Weights of a small GPT-style language model, trained from scratch on English Wikipedia: exclusive self-attention.
Each number is 50 + 12 x the weight over the matrix's rms, rounded and kept within 0 to 99. Layers, rows and columns count from 0.

# layer 2 MLP down (transposed), 768x192, rms 0.161, rows 647-683, columns 0-95
48 39 46 65 47 56 52 34 50 29 75 41 39 43 50 62 31 56 60 23 43 60 66 56 58 47 38 48 59 57 39 28 25 58 61 29 60 63 48 74 44 21 46 57 54 30 66 35 48 64 41 51 45 52 54 56 60 49 65 49 52 63 42 47 37 55 58 54 52 56 38 39 47 45 49 29 73 37 61 52 70 50 59 39 50 46 64 54 43 55 59 47 66 78 45 65
25 44 44 80 69 52 48 54 42 61 59 40 74 50 51 46 67 32 56 58 45 35 46 47 48 40 52 42 42 36 40 77 57 57 51 41 79 46 65 63 39 35 59 28 52 53 39 45 38 50 78 21 41 68 62 54 38 58 49 89 44 46 22 55 38 46 50 52 62 65 49 40 45 55 62 55 52 61 64 44 68 49 40 51 63 45 47 48 51 47 53 68 47 28 60 59
76 67 47 33 43 59 42 75 41 37 39 54 30 57 47 47 60 48 56 45 51 36 49 62 45 62 73 29 36 45 38 65 46 58 49 62 62 39 57 68 52 43 62 63 55 61 59 41 44 57 25 55 62 54 44 23 55 48 47 38 40 66 53 51 39 40 51 58 71 62 33 54 40 27 47 59 60 57 49 60 34 38 50 38 53 35 41 49 34 70 49 74 60 56 45 56
51 48 36 50 55 48 42 77 64 46 34 50 37 53 40 60 59 36 62 57 22 69 47 87 36 28 35 41 68 52 53 57 45 49 50 49 47 20 75 54 70 41 31 22 59 55 45 25 39 35 45 59 45 56 52 41 69 36 32 54 68 50 34 65 40 40 43 55 47 35 66 51 49 57 45 55 47 58 68 48 57 51 70 42 52 38 38 55 55 39 18 51 52 43 69 49
51 61 26 44 22 48 39 72 51 43 50 57 40 58 57 33 75 53 44 47 40 51 57 62 52 30 62 54 40 49 52 43 62 37 68 26 64 44 55 34 57 48 30 48 65 80 62 40 40 32 48 59 47 51 71 21 51 58 42 48 48 52 66 51 55 61 42 36 63 51 48 35 56 69 44 49 49 67 52 73 58 43 45 54 55 38 38 58 46 46 42 47 69 53 50 45
60 61 36 45 45 68 33 66 56 44 26 65 47 70 62 34 56 55 48 66 49 57 51 49 51 49 53 55 29 58 62 46 39 30 59 44 58 54 64 36 52 52 50 40 44 57 49 51 28 52 41 59 64 41 47 65 51 43 57 40 38 58 60 41 28 42 52 52 71 51 52 54 58 57 28 34 62 35 59 47 49 43 33 80 44 37 32 89 58 59 55 48 67 44 28 46
58 50 50 44 49 64 42 54 47 37 49 68 44 38 55 50 33 61 57 43 60 52 56 59 55 28 41 41 47 49 40 48 25 51 39 60 46 40 59 45 69 41 34 81 74 32 38 38 43 43 43 57 59 55 56 32 48 62 53 50 61 71 30 45 48 35 36 59 33 58 49 45 65 49 45 53 49 48 48 55 50 32 71 68 69 41 32 47 40 35 39 61 47 46 45 47
34 50 58 73 32 52 31 68 44 67 41 62 55 77 90 59 65 66 34 46 35 50 62 49 45 69 48 51 44 55 58 55 44 42 46 53 65 52 65 45 63 76 46 49 43 40 58 43 41 41 50 50 41 54 39 43 33 66 52 37 62 40 46 43 36 63 52 51 56 31 50 60 56 52 55 41 45 51 64 63 49 41 42 41 39 51 42 38 48 46 54 47 76 42 57 45
49 68 45 56 49 28 50 58 48 58 54 50 54 29 45 80 56 48 78 69 56 48 20 55 54 32 76 32 56 44 34 49 66 54 43 64 38 38 63 54 65 48 24 48 61 60 49 34 21 45 21 53 66 65 55 41 60 51 47 35 29 65 22 53 64 46 53 52 32 47 94 57 52 57 35 51 68 53 82 65 44 38 49 47 48 58 32 40 44 35 55 43 40 59 61 56
69 58 58 35 64 66 70 62 49 46 47 57 67 53 39 38 46 43 55 61 32 42 57 43 42 74 48 36 55 40 55 72 40 57 32 23 78 48 27 54 54 65 62 40 54 39 51 57 48 49 46 49 24 50 52 43 43 51 32 70 56 62 23 54 56 31 43 40 45 50 35 61 40 52 61 58 49 59 29 50 68 55 44 50 46 73 37 45 35 47 48 71 53 42 60 57
68 60 63 52 49 45 30 61 69 39 33 80 51 51 62 59 65 44 49 60 70 36 58 68 60 48 68 45 54 45 51 49 31 55 59 62 49 52 46 37 44 61 32 68 56 54 48 27 27 41 50 54 27 51 44 66 46 54 46 45 41 48 73 60 26 52 35 61 44 48 52 34 55 48 45 63 73 46 64 55 49 32 53 52 57 57 27 66 44 50 46 32 37 58 35 48
28 44 37 50 56 47 41 48 44 50 78 47 58 40 38 57 64 48 37 54 49 36 57 53 50 54 54 34 26 45 51 31 48 38 51 69 32 44 47 46 63 00 50 72 71 58 51 47 50 43 51 26 48 43 56 52 38 77 46 40 33 48 35 68 60 55 47 46 40 48 48 57 50 51 59 54 72 49 48 53 52 46 47 42 65 48 53 30 62 50 56 61 41 56 56 67
43 39 51 34 62 54 40 68 55 32 37 67 47 73 71 31 32 41 38 35 34 63 46 70 50 38 35 56 54 35 50 57 64 46 31 48 49 56 35 55 65 54 63 68 62 38 54 55 58 61 61 89 40 48 52 41 35 53 53 48 36 56 38 48 26 50 47 43 49 41 22 45 53 48 49 64 51 48 54 58 36 38 38 53 52 61 48 59 31 26 53 43 52 34 50 43
39 31 55 30 51 54 45 54 79 23 38 48 37 31 47 40 48 38 45 50 64 47 45 57 40 28 58 38 49 45 48 59 59 52 65 37 59 32 63 29 74 48 53 47 57 54 66 50 59 53 51 48 39 56 78 44 59 57 72 71 68 58 58 67 51 67 53 54 51 54 55 37 64 57 45 51 47 42 54 59 32 45 49 37 75 40 47 44 46 47 51 58 67 53 56 38
50 62 42 42 56 78 42 64 48 32 40 67 33 53 39 47 52 55 38 51 47 34 59 60 51 42 57 28 39 55 43 59 54 35 77 48 69 39 53 59 59 67 37 58 63 35 59 43 53 46 44 49 56 76 58 23 58 36 59 81 50 56 37 54 49 42 40 46 45 60 49 45 71 44 37 50 73 62 78 32 54 31 52 54 50 63 37 53 67 54 56 56 57 46 53 62
51 54 42 41 22 39 38 46 40 53 51 67 74 69 62 44 57 55 45 39 55 46 78 57 61 47 62 43 35 42 26 39 52 37 59 40 48 34 39 60 55 20 37 53 42 57 59 36 51 54 46 43 45 48 45 18 53 52 44 51 47 43 48 47 65 53 58 45 48 43 67 48 65 53 33 50 53 67 66 64 53 11 48 65 53 67 44 59 61 32 66 61 71 55 39 59
55 57 55 32 37 54 41 59 45 39 23 86 46 47 46 43 82 40 55 58 49 48 39 70 42 23 48 31 40 65 51 52 53 58 60 35 52 49 69 44 70 43 38 46 81 51 47 28 68 47 48 53 55 49 49 35 55 48 43 64 47 64 48 46 45 48 44 53 47 59 38 58 58 47 33 53 60 51 63 48 44 35 56 68 51 61 42 61 50 52 53 51 47 46 58 58
54 45 40 48 60 53 58 41 52 46 64 28 45 40 65 63 51 39 32 62 44 62 51 47 57 67 50 74 41 41 50 50 39 50 53 72 20 35 58 31 53 55 46 33 26 61 58 60 62 59 52 49 52 48 51 58 46 56 54 49 48 48 53 42 43 68 48 41 41 12 25 50 49 38 57 23 64 50 53 48 54 72 63 63 56 59 66 42 25 56 35 46 52 54 46 50
31 39 68 64 65 54 57 56 58 55 70 51 68 55 73 54 42 42 54 57 47 54 59 73 53 71 57 59 50 23 75 62 60 30 53 67 61 81 34 33 32 51 57 58 33 71 47 62 18 59 38 57 17 39 50 62 36 42 37 49 48 54 45 39 44 40 64 41 52 38 71 44 51 39 55 26 55 61 50 57 55 52 25 46 50 54 74 48 42 43 36 52 21 28 45 53
41 49 38 53 47 47 46 59 58 79 47 61 45 49 55 51 40 38 52 48 53 84 41 39 30 53 62 49 53 71 55 63 53 58 53 58 44 72 33 45 61 46 47 59 43 51 62 47 40 35 48 52 76 46 48 56 66 76 55 45 49 43 19 52 26 43 48 36 55 38 64 56 52 57 58 45 49 59 33 52 52 53 64 54 31 56 34 53 44 45 34 40 44 63 43 43
49 73 62 54 54 61 58 52 43 32 63 57 80 36 49 50 41 34 57 52 38 47 36 59 54 44 29 45 42 41 37 33 56 52 48 59 71 44 55 59 51 43 84 56 50 64 51 63 49 54 54 53 62 36 38 41 70 44 34 55 60 53 55 40 49 69 43 28 36 74 49 44 25 64 74 27 72 51 27 48 52 51 69 39 61 78 77 55 37 47 52 38 59 33 46 55
60 38 60 41 66 44 51 51 49 58 61 59 57 48 44 40 62 38 58 42 46 51 59 61 40 48 38 63 48 54 44 54 55 54 56 31 32 55 44 56 34 62 46 61 35 33 56 53 70 48 43 42 58 19 64 59 35 42 64 86 51 45 50 32 58 56 56 47 45 39 52 65 28 42 50 41 71 50 54 68 29 46 58 38 58 65 50 46 34 37 57 54 41 29 53 44
60 46 51 40 55 61 76 43 52 71 73 55 47 42 52 40 22 40 36 45 24 39 71 31 60 30 79 34 49 37 43 62 57 55 46 47 63 47 39 82 54 67 44 71 53 45 51 60 46 49 54 51 28 45 59 48 51 41 50 42 49 44 45 50 71 52 52 63 48 70 49 55 34 40 46 49 50 52 41 73 50 67 53 28 52 61 63 57 38 62 27 48 45 63 54 45
26 50 37 58 68 38 31 58 47 60 51 48 69 62 53 38 46 20 40 45 43 28 44 45 46 48 72 51 21 37 34 55 51 63 63 43 46 51 61 66 40 72 52 65 36 54 40 39 60 50 49 39 47 72 47 43 34 46 53 27 58 66 55 45 73 55 45 40 45 43 62 47 56 49 43 58 78 38 47 59 60 63 46 57 65 72 69 41 46 53 70 48 63 54 64 42
52 47 58 43 48 35 47 50 47 67 58 51 58 43 51 49 62 59 69 59 41 40 39 63 62 57 42 55 73 52 46 44 38 60 34 61 58 58 40 39 43 59 31 48 50 41 63 74 45 31 36 71 64 49 25 61 39 56 48 20 56 53 54 53 53 68 39 73 71 40 40 60 60 58 56 59 48 66 76 31 60 47 43 45 48 29 62 53 53 62 59 45 38 31 38 69
24 50 70 41 66 57 44 30 39 45 56 52 56 80 42 48 38 60 83 55 64 58 37 36 47 39 26 52 60 56 44 72 57 49 63 68 61 50 68 51 57 41 40 52 45 60 42 45 44 42 41 52 49 55 55 47 42 62 39 86 50 50 25 67 39 43 61 13 56 61 46 59 53 48 71 57 34 50 40 25 54 54 51 55 52 55 44 51 52 62 58 36 51 29 63 40
56 49 37 33 59 44 39 67 75 33 30 72 39 47 36 30 63 50 52 56 43 37 40 55 46 30 67 37 41 60 37 54 44 61 43 28 67 29 61 34 43 50 36 57 64 49 38 36 41 34 43 59 67 40 57 33 75 43 61 65 51 46 54 72 51 44 46 68 62 52 60 44 72 29 39 60 44 66 69 66 52 39 56 48 67 50 39 66 38 60 47 61 66 35 44 46
52 46 48 52 36 54 47 57 51 24 30 67 32 54 54 40 60 55 43 78 43 60 48 54 63 32 53 55 43 57 24 51 40 36 46 36 61 39 52 60 64 42 40 64 60 36 36 25 59 38 45 60 63 54 35 55 74 49 46 52 84 52 73 52 48 54 45 64 66 27 69 49 58 50 53 45 43 49 51 67 39 33 45 59 54 56 42 49 76 48 48 58 67 46 54 57
41 62 34 44 47 39 36 60 66 47 47 65 33 54 42 32 56 64 53 58 50 54 43 59 41 33 25 52 36 70 48 45 44 49 61 49 40 42 57 50 75 63 34 28 67 54 65 63 34 38 40 45 61 51 48 25 45 55 59 41 52 45 35 64 74 58 47 56 64 43 42 57 68 61 51 59 58 56 64 71 42 34 59 39 63 73 46 58 42 64 36 58 63 50 31 47
47 52 30 58 47 43 28 58 23 48 38 53 61 37 64 49 72 59 35 52 46 63 39 54 66 29 60 39 59 54 45 62 44 44 43 47 43 54 28 33 47 74 55 45 52 60 52 40 57 39 35 46 53 68 52 32 50 70 56 37 63 60 44 45 33 46 77 20 37 39 75 55 42 48 41 59 42 42 57 56 49 52 45 40 37 48 32 55 52 51 55 48 39 37 56 52
53 59 40 38 51 41 34 67 65 43 19 88 40 57 39 48 60 59 59 63 25 52 54 50 50 40 37 28 46 60 44 66 54 68 54 41 32 50 60 32 53 33 41 40 66 60 39 21 58 49 33 65 68 46 61 45 70 48 45 60 74 65 53 54 34 46 43 60 45 33 51 62 71 38 44 61 55 60 54 53 45 38 64 61 56 50 52 57 62 41 59 58 58 52 49 51
53 59 47 59 59 57 49 39 46 42 46 39 37 39 58 78 58 55 55 55 56 57 48 55 69 57 66 76 67 40 67 52 43 38 65 66 52 45 47 35 49 44 62 59 54 51 57 57 35 54 29 64 39 44 38 64 53 61 56 55 31 40 51 47 33 23 63 35 67 38 52 44 47 37 36 41 70 60 43 87 61 78 24 61 56 67 55 67 31 55 29 55 40 31 57 57
73 70 51 47 40 62 50 61 62 43 32 74 39 64 51 49 45 46 50 66 22 50 43 59 41 50 41 48 51 64 42 52 46 37 47 47 69 59 51 23 27 45 45 56 57 67 47 39 52 35 51 65 45 51 54 52 57 39 58 35 42 54 59 48 57 62 58 48 47 37 49 43 46 51 49 30 61 42 52 64 46 36 54 57 49 43 41 51 43 54 50 33 51 27 69 45
51 57 30 47 48 53 38 63 65 36 39 82 49 44 47 44 72 50 59 57 32 55 39 71 63 46 57 52 31 57 58 40 58 55 38 51 55 50 61 56 45 34 46 62 25 65 46 57 54 60 46 65 54 46 56 50 64 42 40 37 41 47 35 39 54 41 40 28 51 36 41 57 58 36 36 46 54 35 64 57 62 38 49 64 65 43 43 47 55 35 62 71 40 73 44 57
48 34 57 28 44 42 49 66 68 39 31 54 32 58 55 39 57 49 54 56 38 41 45 30 63 32 60 18 50 47 26 50 53 58 35 48 21 51 66 52 54 58 34 50 52 64 62 48 36 62 54 65 58 42 58 74 29 60 52 53 86 53 57 62 69 37 56 41 36 56 54 49 45 43 40 56 41 61 66 59 39 50 70 44 61 35 40 42 57 60 52 56 66 47 51 56
47 29 53 55 54 45 35 62 52 63 60 43 45 67 60 40 63 46 50 65 57 62 69 45 44 57 34 49 45 54 48 64 49 50 46 50 75 46 50 46 52 65 62 45 57 32 56 55 67 51 49 61 58 49 39 73 59 47 51 58 52 31 47 29 50 24 47 56 42 34 68 77 51 38 55 33 40 49 27 45 73 62 48 38 58 53 61 44 49 40 58 31 39 53 45 71
17 33 47 65 78 48 40 36 32 21 67 37 56 48 54 49 37 33 49 57 52 41 53 54 37 54 60 55 56 41 55 51 55 38 39 49 47 53 51 57 38 56 66 44 53 37 45 40 51 55 55 47 53 55 50 54 50 35 53 99 59 51 70 52 59 52 41 66 54 64 48 51 43 55 45 41 45 38 55 34 45 50 41 53 48 47 62 52 41 46 51 51 51 50 51 41
# layer 2 MLP up, 768x192, rms 0.168, rows 648-683, columns 0-95
40 53 40 51 45 53 50 53 55 57 43 51 40 60 42 71 58 45 60 40 36 44 65 48 54 44 50 73 52 46 41 56 39 48 31 67 44 55 58 38 44 50 34 38 38 54 31 58 56 44 43 54 60 53 42 61 55 64 58 54 52 43 63 35 64 68 30 67 55 44 60 38 57 44 52 60 37 58 42 46 52 25 69 51 48 38 30 70 56 65 53 37 51 65 40 51
69 53 26 24 35 55 56 81 34 48 45 47 25 61 67 38 49 45 57 62 47 72 49 52 53 54 51 59 58 67 56 37 53 27 51 44 52 51 28 50 57 51 60 37 51 48 52 49 32 54 57 44 62 42 48 42 66 35 33 33 49 60 38 52 44 37 53 58 43 26 79 40 65 32 63 46 57 60 42 55 53 56 55 55 39 62 40 50 45 72 46 64 55 48 50 51
68 55 42 48 65 24 49 64 50 56 31 60 42 55 63 61 64 51 48 40 55 79 32 58 55 67 39 78 40 45 69 44 44 47 64 52 48 44 53 65 50 32 45 45 43 46 45 48 34 61 68 64 41 46 39 58 59 46 60 41 47 34 58 73 61 47 49 49 44 70 57 46 40 62 59 67 55 48 50 53 80 49 58 45 58 53 48 66 43 44 36 67 47 42 56 67
63 51 33 41 65 61 42 46 46 52 45 58 38 63 49 43 53 62 52 45 45 33 60 59 47 40 51 65 43 64 52 65 51 63 55 36 62 51 40 42 56 56 62 43 50 61 56 77 43 44 65 41 42 42 34 52 56 56 41 42 49 75 55 29 43 41 47 37 78 60 77 42 42 48 53 68 48 48 47 55 47 53 51 63 50 58 40 48 54 54 42 45 73 44 48 58
55 68 49 48 55 44 31 45 43 54 43 50 57 73 60 79 51 44 62 48 26 53 51 28 37 29 48 61 62 38 47 46 43 43 38 48 53 47 56 49 51 45 65 44 60 51 37 58 35 41 39 54 66 63 47 57 25 59 40 45 57 67 55 55 57 67 37 44 40 43 44 53 51 50 38 46 41 60 66 43 28 42 49 40 49 63 56 43 45 44 31 55 56 58 47 47
59 51 50 42 58 50 37 57 55 56 67 42 54 35 53 52 41 60 43 44 64 78 45 38 56 40 36 48 37 47 46 26 31 77 53 46 45 49 30 61 62 31 46 55 38 40 53 44 52 68 65 53 58 51 49 67 48 33 55 46 76 51 59 32 42 38 77 23 60 48 62 57 54 41 34 64 71 37 41 54 47 24 40 53 57 60 50 59 44 40 45 61 56 40 53 49
56 59 51 42 44 57 59 70 33 67 43 79 41 59 53 58 53 44 49 41 47 45 55 41 63 38 69 61 51 43 39 46 20 40 58 55 48 55 37 48 46 54 46 41 70 36 41 36 49 47 32 40 33 57 28 57 47 50 32 14 48 46 73 34 38 47 33 50 56 53 51 57 48 48 52 47 47 59 64 57 70 36 52 71 43 49 53 48 64 53 71 53 50 52 56 51
43 61 47 44 50 57 16 52 42 43 48 58 09 31 29 76 37 53 53 45 55 61 36 47 50 38 19 49 44 54 41 50 47 55 65 48 57 53 80 39 74 62 34 66 34 39 31 29 54 65 47 59 50 55 38 46 44 47 71 48 43 44 68 38 60 62 58 69 52 63 59 65 65 49 43 52 41 41 56 85 45 34 74 65 54 50 20 49 61 61 57 50 49 53 46 74
44 62 47 27 42 50 49 53 50 74 42 62 51 58 43 54 43 35 54 55 73 48 52 61 46 44 31 57 55 47 46 49 35 40 46 58 37 51 56 52 66 48 57 65 60 41 38 47 33 24 56 69 31 41 48 44 46 45 50 50 51 29 48 44 66 35 52 31 50 43 66 43 46 70 51 38 63 35 68 34 63 57 63 40 63 43 31 75 55 54 73 54 41 46 41 58
56 62 50 47 65 45 41 52 54 65 61 54 58 46 58 53 56 48 38 48 51 45 70 44 44 49 45 51 41 67 54 57 59 57 40 28 52 60 64 47 42 33 63 30 52 74 47 53 73 49 34 37 59 60 41 67 58 50 46 43 69 56 45 46 77 31 68 33 60 79 56 49 46 58 42 44 31 23 65 61 39 53 50 51 66 61 47 38 47 41 52 67 45 68 45 59
45 56 25 47 56 54 54 37 54 52 59 57 20 32 25 53 58 33 67 50 47 34 41 56 58 36 59 66 38 45 55 28 52 74 55 24 38 66 54 76 65 40 58 69 50 67 46 39 46 33 58 55 49 61 56 53 48 48 59 41 34 65 54 49 52 46 52 30 53 48 79 49 56 39 52 48 49 36 50 46 47 54 54 60 66 67 24 75 47 53 68 60 56 41 34 44
65 65 45 37 40 60 51 77 18 55 34 58 48 47 58 38 53 53 52 50 53 59 57 50 48 61 35 69 56 43 51 47 47 77 39 70 40 60 59 56 44 57 49 59 47 40 62 62 50 48 45 45 27 74 49 71 60 68 73 35 46 68 47 45 47 70 51 45 51 58 71 33 67 55 39 50 53 39 32 71 57 49 58 58 48 51 53 48 35 51 41 59 77 53 37 36
44 61 49 51 50 50 57 58 54 76 63 72 36 47 52 67 43 35 48 50 62 62 47 48 70 64 54 45 55 41 31 55 37 62 45 40 45 70 34 49 54 47 67 43 69 37 38 48 41 67 43 41 45 56 42 44 59 49 48 49 55 63 46 41 53 40 38 71 68 44 58 49 45 47 62 34 25 48 49 49 50 57 49 73 50 30 31 43 54 59 50 41 47 54 59 50
65 46 32 40 46 57 54 73 60 54 51 42 53 33 52 59 38 37 40 29 44 32 46 45 41 51 40 49 60 44 48 43 34 38 51 53 49 55 50 46 52 56 66 52 33 41 59 46 66 70 71 51 48 56 24 50 43 51 53 42 65 43 51 39 49 31 61 36 83 59 70 42 39 47 45 55 66 52 32 50 54 60 43 40 51 61 49 68 52 60 47 56 56 49 37 58
47 51 39 47 42 73 45 52 50 60 57 53 25 59 47 50 18 33 53 45 63 53 53 55 41 40 47 66 46 59 47 62 41 70 54 24 41 52 43 33 45 69 60 40 55 60 55 58 56 41 81 44 40 38 46 42 64 67 65 37 59 41 35 33 35 43 26 42 56 59 50 47 46 59 65 66 45 65 37 60 40 48 63 54 50 33 44 60 58 42 49 49 47 48 65 43
44 49 35 35 22 63 40 46 57 46 59 68 53 37 39 46 52 40 61 32 63 52 46 34 69 69 41 65 42 42 58 33 57 52 45 42 46 39 41 49 25 66 42 58 36 60 38 45 69 56 49 57 15 63 61 32 67 42 61 45 67 41 42 36 40 58 54 57 52 46 54 49 42 57 52 29 39 43 59 59 45 53 68 38 49 65 41 46 38 73 41 43 59 45 62 60
47 48 54 52 55 53 39 49 39 43 45 51 52 62 51 50 41 60 39 33 67 51 43 50 41 38 65 41 59 49 53 51 65 65 57 32 70 60 41 67 46 51 81 55 78 36 43 34 48 53 48 51 59 56 43 49 63 45 52 53 47 51 33 48 78 43 53 70 43 85 56 45 49 64 44 64 56 52 37 40 38 18 48 32 52 41 35 51 59 46 58 34 50 42 45 39
47 57 62 50 70 26 25 59 41 56 50 38 54 55 58 64 63 35 47 51 54 67 58 49 57 57 47 46 30 80 46 37 66 57 41 41 61 70 65 32 59 66 75 66 47 36 49 40 58 41 41 59 40 42 21 39 28 42 40 26 46 48 66 61 35 60 26 67 72 83 68 45 41 47 31 49 42 51 67 49 62 35 37 49 70 34 60 65 75 47 49 31 50 13 40 66
58 76 36 38 63 32 34 54 17 48 39 81 33 51 50 69 43 45 67 50 55 49 57 61 58 50 57 59 54 41 46 62 38 55 57 41 31 61 58 52 42 34 52 49 58 44 50 32 49 42 24 29 45 68 48 52 66 44 56 48 47 43 35 43 36 62 42 79 48 50 48 45 50 42 29 47 41 49 50 68 56 44 54 54 50 46 39 63 54 40 63 61 64 67 50 63
47 65 50 29 59 52 33 73 49 45 51 48 59 37 48 71 37 39 76 35 57 45 48 42 35 46 38 72 40 39 39 59 34 58 43 56 43 51 58 62 67 72 56 48 60 67 55 57 40 52 66 53 54 55 80 44 55 39 74 28 44 34 58 50 49 49 64 45 42 51 52 59 46 73 56 42 55 57 55 68 45 45 54 56 57 59 41 67 43 66 65 57 62 65 40 35
63 60 50 45 63 49 41 74 29 56 60 46 45 63 47 40 54 34 60 43 51 53 50 58 48 60 66 65 47 70 44 41 58 55 35 32 39 53 39 58 50 66 43 28 71 45 50 39 63 62 46 75 48 42 37 55 60 37 49 48 38 38 40 46 68 35 44 51 48 47 46 44 39 39 57 44 19 46 49 58 63 42 53 38 62 62 44 71 52 49 65 46 57 53 26 48
44 47 47 53 63 34 23 44 55 55 53 41 44 47 43 63 72 35 62 58 32 41 42 55 50 39 77 45 45 64 40 48 55 71 55 55 52 58 48 62 56 64 61 39 67 63 53 72 29 32 44 50 53 61 39 58 53 58 43 37 58 40 52 37 69 57 65 41 61 36 81 53 49 40 49 56 44 35 48 59 78 39 53 78 50 35 22 40 37 52 43 59 44 53 55 65
27 55 35 17 56 34 34 63 36 51 55 44 45 34 64 54 31 36 54 53 68 46 53 73 41 65 64 62 55 54 54 35 59 54 63 59 46 49 50 54 67 54 45 33 55 49 25 57 53 40 61 46 41 68 41 37 55 30 72 26 70 74 64 42 58 48 49 47 32 40 52 57 52 89 30 50 56 53 57 80 39 41 61 53 39 40 66 33 31 42 52 45 61 72 29 46
36 65 51 46 57 47 47 59 56 51 61 63 41 46 47 68 53 65 64 65 44 60 36 42 42 57 55 38 59 41 60 46 66 67 46 33 47 52 60 54 42 72 38 60 49 34 50 57 46 41 55 57 55 61 48 41 58 64 40 35 58 51 34 47 16 23 69 53 62 56 47 37 60 48 63 40 41 51 41 63 56 41 67 26 48 54 37 58 49 51 45 57 45 66 58 46
50 61 29 45 38 33 52 47 45 49 42 65 49 38 21 47 34 34 69 68 34 40 41 28 50 59 47 50 46 38 44 43 44 38 60 43 48 57 55 48 65 43 58 44 50 50 45 52 41 57 52 47 41 63 66 57 53 45 34 50 35 38 68 56 62 44 41 64 75 40 48 65 47 53 53 55 24 51 64 48 63 36 78 67 68 64 49 56 41 39 51 35 50 48 39 35
53 52 51 49 47 45 49 50 42 59 67 41 53 33 57 47 37 45 51 63 72 58 43 38 66 79 67 58 74 58 60 48 58 41 50 63 52 58 26 62 46 61 61 45 60 51 45 69 43 35 39 64 44 40 57 49 55 33 65 41 34 45 64 39 38 38 56 63 37 53 64 39 55 42 51 52 59 46 49 47 73 54 58 64 52 75 57 41 31 68 58 31 44 33 53 58
40 64 40 44 40 49 56 53 50 58 59 43 29 49 58 54 46 51 39 63 57 58 48 56 61 52 46 35 54 58 52 40 62 40 58 62 59 56 45 48 55 48 44 55 77 49 35 64 22 38 39 65 60 38 52 64 68 37 23 44 69 32 49 39 50 45 60 46 41 63 68 55 51 64 57 38 49 51 60 67 32 58 52 44 55 54 56 54 55 53 59 56 51 56 54 65
55 57 45 43 62 59 52 37 50 58 62 63 43 53 66 38 56 37 69 51 72 58 47 48 71 74 46 67 39 51 42 49 35 52 44 33 47 36 31 56 67 40 33 61 81 38 61 63 57 39 43 58 33 69 51 39 66 54 53 39 50 65 36 57 57 45 61 39 70 37 54 40 48 52 48 47 19 29 61 56 54 45 47 49 55 38 53 51 39 61 56 48 63 45 42 42
50 57 49 50 29 56 35 40 31 57 58 47 50 42 64 75 22 60 40 52 66 46 49 44 53 39 43 73 30 49 63 42 36 50 72 49 48 68 48 30 51 85 61 48 36 28 51 45 56 55 28 61 53 59 47 57 64 54 39 40 34 49 56 40 43 62 30 67 50 45 62 51 64 43 64 64 62 40 65 50 73 60 46 61 49 55 57 65 46 58 53 36 86 57 65 44
46 49 37 46 66 61 47 63 39 46 46 58 26 78 61 51 59 45 56 67 61 43 47 82 47 58 53 32 48 59 47 56 41 40 51 40 43 52 49 56 70 57 37 54 60 52 52 43 55 45 51 61 41 65 50 60 76 57 29 38 42 57 62 59 37 61 41 45 76 50 60 36 55 38 47 51 44 49 46 49 47 19 40 48 52 40 44 58 37 57 59 51 72 52 44 23
30 73 61 45 49 26 52 56 33 61 16 77 64 35 31 51 72 39 45 46 42 40 54 45 56 62 41 74 49 48 63 36 50 45 60 42 58 53 67 58 33 57 73 48 75 51 58 28 42 63 72 76 38 55 54 48 35 48 50 46 26 28 39 41 69 54 34 41 45 63 50 41 42 60 52 37 55 47 32 53 46 50 65 56 66 50 46 55 53 32 61 49 43 36 58 29
63 69 50 39 50 52 47 59 39 52 30 55 41 70 55 62 55 49 23 42 50 43 39 74 46 58 48 45 64 40 53 43 48 50 53 69 64 48 46 31 61 56 41 42 47 48 45 48 65 36 43 52 49 46 44 66 55 33 37 30 64 42 43 35 62 34 68 58 67 56 61 60 55 42 57 42 55 70 48 63 43 44 71 57 58 42 42 36 50 60 48 52 48 61 51 48
51 58 38 42 42 66 54 52 57 45 36 73 50 46 48 64 49 51 50 43 38 64 32 67 52 55 49 52 37 42 45 59 38 54 55 58 53 58 61 71 50 54 39 43 38 47 56 55 61 60 50 48 22 52 33 43 47 32 42 39 49 44 35 64 46 48 47 47 57 34 71 66 54 48 53 46 40 45 43 44 48 54 48 40 64 26 27 56 72 59 61 72 40 71 53 40
52 51 48 51 44 52 49 52 56 64 66 52 55 54 65 52 31 36 39 59 61 58 48 29 61 59 38 62 58 42 38 55 48 62 42 65 60 66 33 52 47 43 70 47 50 61 60 68 61 76 32 34 52 44 29 40 41 71 41 44 61 59 50 60 39 61 61 65 71 36 51 50 59 41 35 46 53 49 45 45 64 47 56 33 53 27 45 46 34 41 60 52 35 39 46 58
35 52 49 62 46 45 37 57 42 64 42 59 54 53 35 53 41 45 53 36 42 51 52 65 45 53 56 59 47 60 68 38 48 35 48 51 43 67 46 39 25 49 67 38 38 52 53 44 45 83 38 62 45 37 53 48 54 35 39 52 43 56 31 66 54 66 40 75 52 62 45 47 66 56 39 62 55 52 47 55 38 41 45 42 73 60 46 52 40 64 49 31 50 34 62 50
52 32 59 55 78 53 57 44 36 32 52 41 50 56 64 35 42 38 47 47 41 52 50 60 33 55 47 51 45 62 53 29 54 48 65 41 47 44 54 44 49 60 55 47 40 56 39 50 47 50 62 45 50 60 51 43 45 33 61 64 50 48 68 32 53 54 54 54 61 65 52 49 46 50 54 46 45 40 51 52 47 47 57 62 51 45 40 42 41 52 53 52 63 55 42 42